config.yaml
head_dim: 32
attn_scale: 0.177
tie_embeddings: true
parallel_block: false
init: "normal"
init_std_up: 0.0306
final_lr_fraction: 0.0
Each number is 128 + 32 x the weight over its row's rms, rounded and kept within 0 to 255. Layers, rows and columns count from 0. The size above them is the row's rms in percent of the matrix's.

# layer 5 MLP down (transposed), 768x160, rms 0.0815, rows 699-708, columns 0-159
size [102 100 122  88 121  92  89 112  69  93]
[[111 111 165 154 143  68 114  50 125 101  98 162 106 134 164 134 101 138 139 128 129 163 174 123 100 109 122 152 139  47 114 111 114 119  82 156 122 139 112 127  80 175 145 137  71 109  92 100 125 125 106 148 123 100 108 163 171 195 138 181  88 150 128 142 120 160  85 152 168  98 170  95 104 157 106 162 136 134 143 168 149 125 142 151  87  95 148 179 124 153 129 112  89  79 117  72  54  61 109 144 113 149 108 101 109 146  85 148 191 150 192 121 169 116 110 117 113  87 123 124  90 129 137  79 129 123  89 120 163 110 153 107 151  99 150 126 130 113 105 135 122 147 159 122 213  98 195 190 226 196 156  99  97 159 149 130 133 136 133 114]
 [ 71 169  94  97 162 128  93 167  68 138 155 117 133  92 151 169 144 181 122 108 137  95   0  73 141 177  94 101 114 130 145 137  89 105 125 165 107 191 151 124 117 158 120  58  55 128 128 156  93 159 100 105 152  84 134 117 122 125 184 119 197 125 131  48 133 119  84 166  86 168 167 135 179  79 116 167 139 122 164 130  99 161 158 130 145 150  97 156  70 158 143 167 118 109 115 146  93 137 128 184 107 121 222 120 108 146 141 127 159 111 147 132 146 104 126 117 110 130 140 150 108  98 124 137 118 139 122 194 151  80 130 110 132  78 133 144  67 118 102 137 154 110 116 133  94 150 154 111 134 145 164 128 167 158 129 130 116 150  97 137]
 [122 134 138 127 152 110 164 133 135 168  74 118 192 130 114 161 136 107 153 162 165 193 151 142 128 166 148 119 134 125  99  99 140 186 129  93  92 161 134 119 102 108 139 174  74 145 117 113  69 175 133 132 149  85  91 132 104  93 158 152  44 156 120 135 118 140 111 166 126  76 145 101 180 100  72 154 114 149 135 114 160 120 170 161 122  82 155  98 144 133  69 108  77  88  95  74 126 111 188 147 139 158 157 129 120  46 104  85 210 114 121 159 142 141 144  93 140 169  94 168 168 111 115 102 169  84 123 105 116  88 205 121 156  69 117 131 140 148 154 105 162 150  98 120 143 132  72 138 164 136 114  84 139 104  85 175 183 150  83 127]
 [166 119 108 152  84 200 121 172 131 133 101  93 159  95 120 174 123 153 115 160 106 133  96 126 139 127 195 118  66 189 119 103 190 133 142 120 145 168 146  88 169  91  93  96 100 138 133 130 159  72  61 144 184 103 169 120  69  86 141 112 169 113 122 133 117 118 121 149 125 174 139 146 154 102 137  94  93  91 182 148 106 134 221  87 140 158 176 140 183 148 128 154  97 124 109 176 115  89 135  89 102 118 130 166 115  80 122  75 124 162  94 121 189 145 137 125 114  41 128 136 118 137 134 124 155  47 126 138 133 122  85 154  85 139 175 129 148  99 118 143 141  83 141 116 186 128 134 163 191  74 123 110 104 146 105 128 158 125  90 112]
 [177 114 116 119 129 126  93 120 140 169 140 138 108 194 190 112 146 128 170 131 127 135 145  89 123  81 127 132 117 156 150 146 157 108 154 116 121  73 121 112  59 162 186  99 168  93 170 109 125  60  70 130 171 123 145 118 142 113 146  75 108  94 116 145 121  96 129 101 107 107 104 101 160  59 130 148 133 135 141 116 151 126 127 107 110 152 148 134 103 174 179 126 134 166 155 116 186 154  68 175 183  96 107 118 166  92 116 108 108 132  98 144 170 136 208 102 139 118 163  83  55 106 135 130 161 124 163 129 160 100 164 131 157 165 116 160 137 100 141 171  77  60  77 129  75 173 110  76 133 173 166 145 137 107 130 111 124 202 137  44]
 [145 199 132  94  57 103 118 126 122 155 156 162  81 131 121 166 135 127 189 124 147  97 145 123 139 114 152 186 175 175  96  82 101 108  82 137 101 129 150 154 131 160  96  69 121 127 121  97  88 169 114 111 128 170  69 123 137  95 121 116  72 112 162 162 121 128 168 109 101  91  90 116 134  78  78 130 149 163 129  70 122 161  85 164 125  88 165 128  90  79 167 187 185 127 168 137  93 124 197 146 127 102  81 106 104  89 192 146  99 157 171 143 157 176 168 120 168 138 177 184 110  85 123 168 119  56  65 125 101 155 124 113 133 109 160 123 111 177 111 112 153 149 120 116 120 113 125 117  82 141 117 161 153 131 147 141 167  92 140  78]
 [120  51 102 163 121 122 138 146  99 153 155  99 134  99 143 163  94 161 131 207 154 118 114 130  94  96 175  96 156 117 176 102 140 103 116 117 113 150 162 133 106 122 170  98 101 159 135 146 141 107 128 178  92 124 126  70  98 173 123 103 224 108 167 133 119 114  96  91 105 144 153 160 142 122 158 101  96  72 164 196 144 138 114 125 116 167 101 147 131 131 101 144 121 166 140 140  99  93 121 199 169 139 143 150 126  74  84 144 124 174 125 128 102 148 100 145 125 113 153 119 146 101 255  97  90 147  93  97 157 119 148 136 150 124 166  92  93 101 100 126  58 136 176 158 137  93 120 135 163  83  89 111 125 150 108  93 143 153  83  40]
 [132 134  92 106  45 113 111  86 144  79 180  94 148 164 159 155  82 105 121 126 190 165  84 177  87  93 144 125 106 108 164 113 136 129 165  96 109 137 105  92 167 126 165 183 159 145 118 136 133 107 110 130 116 123  68 112 141 142 140 146 110 167 120 162 166 126 164 167 148 119 120 137 123 106 186 144 153  55 177 119 145 175 153 124 128 110 134 106 173 185 139 125 122 143 129 100  47 164 125 167 102  78 111 139  99  71 166  86  81 139  80  89 122 118 160 171 188 133 126  74 164  95 123  98 177 144  83 114 113 199  85 145 141 105  98 129 121 131  94  97 123 138 200 106 104 146 130 143 152  76 149 141  76 147 188 158  88 143 153 127]
 [ 95 108 142 220 111 220 158 108 164  99  90 131 127 133 149  96 207 153 188 129 184 120 105 113 137 140 151 136 113  98  99 130 157 112  98  92 112  64 150 143 137 125 153 140 116 133 156 154 143  87 104 146 168 119 132 148 132 147 107  46 159 142 109 114 113 160 167 138 146 149 152 146 197 141 147  81 108 102  95 108 110 155  63  83 127 134 120 188 154 100 127 104  97  98 188 145 159 113 170 106 190 127 108  79 151  96  90 138  99 100 166 171 138 113 133 149 120 126 104 106 132 131 161 127  81  84  82  46 144 115 161 134 159 127 132 139 132  87 135 178 102 112 155 143  85 123 178  78  95  75 130 185  87 136 147 113 138 115  72 136]
 [124 151  97 150 125 149  88 134 211 114 125 161 164  89 145 119  62 139 130  88 159 124 126  92 103  99 116 147 149 135  60 143 120 127 121  93 114  93 110 139 126 135 168  86 165 136 112 142 118 114  89 187 165 175  77 166 166 138 159 139 147  89  93 172 116 131  72 139  91 146 139 137 208 168 140 114 102 113 141 163 165 182  73 129 118 144 100 183  84 133 134 124 144 202 139 115 158 153 176 110  84 161 128 141 174 155 114  87 156 130 154 133 102 133  76 153  85 146  98 135  85 127 158 137 127  77 125 114 140  92 169  73 166 106  95  89  90 165  99 115 103 156 105  94  65 177 141 163  83 136 134 151 142 138 102 112 190 111 125  36]]
# layer 5 MLP up, 768x160, rms 0.104, rows 700-709, columns 0-159
size [ 99 111  89 109  89  91 103  79  96  83]
[[123 115 185 193 147 129 171 138 189 145 157 141 154 160 164 123 120 153  95 116 133 119 130 108  69 101 153 150 104 124 126 102 103  93  99 153 179  98  64  92 101 103 101 151 109 149 131 130  70 110 150 172 119 170 117 120 114 144  81  96  96 202 150 193 110 149 158 135 112 203  69 127 163 161 143 101  53 149 112 140 159 151 161 178 120 126 193  79 118 118 116  71  94 139  77 162 182 141  95 100  94 140  99  96 111  68 117 151 160 139 128 168 135 111  97 106 159 143  98 144 165 146 142 143  70 124 148 150 178 116 136  81 113 151 158 118 120 143 103 153  92 139 144 143  92  92 170 118 137 115 110 120 120 154 184  76 119 210  82 127]
 [ 85 135 120 113  93 215 184 143 140 113 169 118 115  99 110  83 125 192 124 135  84 167 139 141  53 121 142 151 154 135 115 115  83 121  80 106 136 128 117 140  96 164  60 211  60 114 158 153 149 108 192 109 125  82 158  89  86 101 143 112  84  89 147 118 123 174 153 145 109 113  93 102  66 106 149 124 144  74 148 106  99 161 205 168 132 102 187 152 126 138  76 105 191 140 128 111 140 111 135 105 165 127 150 114 126 107 119 167 156 114 158 139 168 147  87 132 217 169 176 162 107  98 115  89 133 130 140 124  78 128 126 145 182 124 152 141 109 130 144 135  94 203  94 118 142  97 159 154 141 112 100 126 116  94 121 126 167 113 145 151]
 [106 165 160  86 153 144 168 120  90 151 140 175 119 145 109  86 139 158 199 102 161 103  79 152 161 148 153 201 182  91 134 159  74 138 140 165 132 139  88 140 161 111 131  87 126  92 155 118 137 193 159 122  80 129 164 134 182 172  83 139 112  99 109 158 133 113 138  80 125 148 141  95 138 111  79 123 142 162 101  99 126  82  93  92  84 130 115  64  78 106 154 102  81 163 122 186  70 142 110 125 199 101 144 150 103 153 201 149 101 118 104 160 124 116 126 144 204 159 143 119  80 171 107 130  73 149 114  74 146 128 175  95 121  86 110 138 148 146 114  98 147 146 128 116 127 104 114 162 149 219 134 163  82 151 117  93 109 138 119 149]
 [110 200 144  99 121 141 148 183 165 155 111 128 157 108 180 146 104 119 145 127 128 138  77  92 121 138 196 188  95 115 154 115 116  98 134 180 117 126 138 109 120 161 137  69 132 114 173  71 138 150 113 180 119 132 140 119 144 134 148 116 115 149 147 185 122  87 138  84 148 130  85 121 135  76 155 159 175 143 193 176  84 117 141 150  66 166 150 107 108 109 116  41 130 119 138 162 124 156  85 133 151 127 105 112 134 139 141 152 113  62 127 146 107 105 136 130 176 127  95 101  74 154 108  94 118 132 137 171 135  33 132 163 155 155  71 125 167 101 172 129  65 123  51 157 158  76  86 138 143 133  97 182 107  62 136  96 133 168 153 119]
 [110  77 135 166 119 126 188 181 101 152  84 111  70 142 199  86 188  97  93 153  63 117 151 142 133 103 186 170  96 104 157 193 143 123 130 183 132 160 116 180  97 128 122 169 161 122  75 138 108 113 129 127 123 212 123 156 127 147 138  96  98 148 105 147  81  90 164 155 167 124  88 109  93  37 101 176  59 173 128 106 137 102 107 150 140 169 101 129  54 137 126  65 156 116 143  88  94 100 114  91 150  98 134 121 105 131 135 142 160 143 180 141 128 131 156 144 164 132 111 116 165 132 103 114 168 175 156 169 147 124 151 115 146 140 106 131 126  97 131 131 126  76 118 154 176 144  95 144 124 132 145  99 158  42 152 105 138  94 134 111]
 [117 118 145 153 192 111 144 123 138 123  91 103 112 131 115  79 121 100 136  84 151 166 136 107 171 129 139 122 106 107  90 158 104 100 139 129 151 165 101 167 162 156  84 107 114  84 170 108 168 157 148 112 149 143 190  99 132 113  95 136 106 194  85 111 139 126 126  93 168  72  60 102 123 153  97 137 155 103 163  99 105  77 120 236 109  95 107  68 110 188 150 164 225  41 156 131  93 166 122 116 124 185 175 129 142 116 153 129 159 131 173 158 120  78 181 144 142  86 102 123  91 137 146  87 108 115 123 140 149 108  77 146 156 162  76 124 149 177 173 132 173 140 123 121 125 145  96 128 124 125 121 135  51 123 121 144 159  95 119 126]
 [ 86  71 190 113 170  62 135 196 132 174 121  86 131 133 157 115 133 123 121 171 127 103 199  84 194  80 131  55 132 187 146 116  69 120 188 157 150 134 155 138 133 108 113 103 107 133 139 102 106 112 112 112 127 129 141 172 171 142 134 114  93 173 112 147 112 120 170 178 176 160 154 109  58 126 125 126 148 124 153 124  88  89 144 110  66 108 189 135 146 168 101 111 173 160 139  96 106 155 122  91 123 107 106  92 123 137 108  92 168 104  76 148  38  94 116  97 134 167 166 101  88 121 143 132 122 170 127 130 113 140  87 157 151 135 115  89 133 164 113 151  71 146 153 143 130 196  75 151 151 142 121 163 196 127 117 141 171 112 113 121]
 [145 150 119  78 124  79 141 146 111 132 153 112 131 167  89 181  92 130 130 148 112 110 157 138 112  75  86 133 212 159 121 128 109 127 160 189 168 113 143  94 138 143 125  95 174  90  84  90 140 174 108 110 121 144 138 105 124 126 147 170 166  93 111 134 146 164 122 116 108 150 104  90  74  94  86 128 178 134 182 177 141 147 201 137 149 122 158  72  74 111 101 136 114 167  96 129  84 194 111 143  93 112 142 198  96 143 188 114 136 165  55  98 133 134  82  89  98 141 152 139  83 119  95 103 221 154 109 183 135 147  97  93 121 123  72 104 135 124 106  91  94 118  98 121 131 106 107  98 183 143 150  70 155 110 111 107 172 133 172 123]
 [119 166 114 106  90  99 123 123 135 131  71 138 143  76 119 192 133  87  84 153 137 146 162  94 161 100 158 104 113 131 203 102  86  46 155 112 148 136 110  92 167 115 119 166 127  95 110 136 101  82 134 143 134  92 109 122 185 128 146  83 112 189 115 145 147 158 156 133 115 116  40 113 138 171 168 142 124  88  95 133  72 117 141 175 116 135 176 153 176  97 118  94 154 134 163 114 140 175 113  71 133 115 191 135 168 153 113 189 180 106 108  99 186 108 112  77 140 141 173 167 127 138 115  64 106 145 162 113 118 147 191 194 112  38 140 140 123 137 117 104 100 145 119 104 129 101  93 118 186 138 134 100 141 132  87 141 156 112 123 166]
 [125  98 149 126 100  83 168 166 122 169  61 134 102 104 116 127 147 173 126 154 185 148 147 122 127 115  87 105  94 185 136 135 155 131 143 150  49 121  92 141  94  86 114 106 178 107  96 192 135 115 176 113  53 137 134 143 124  67 147 215 127 125  92 176 154  91 125 119 171 133 103  81 149  45 118 107 131 193 200 127 121 144 148 109 114 151 130 135 123 109 135 138 154 147  84 144 129  71 141 138 130 153  64 126 138 155 161 116 129 155 101 124 168 167  91 123 173 112 130 170 129 149 137 147 126 132 119  76  64 100  48  87 121 134 134 135 133 134 119  75  62 146 126 137 144 166 167 133 118 158 124 167 110 117  40 161 131 115 123 141]]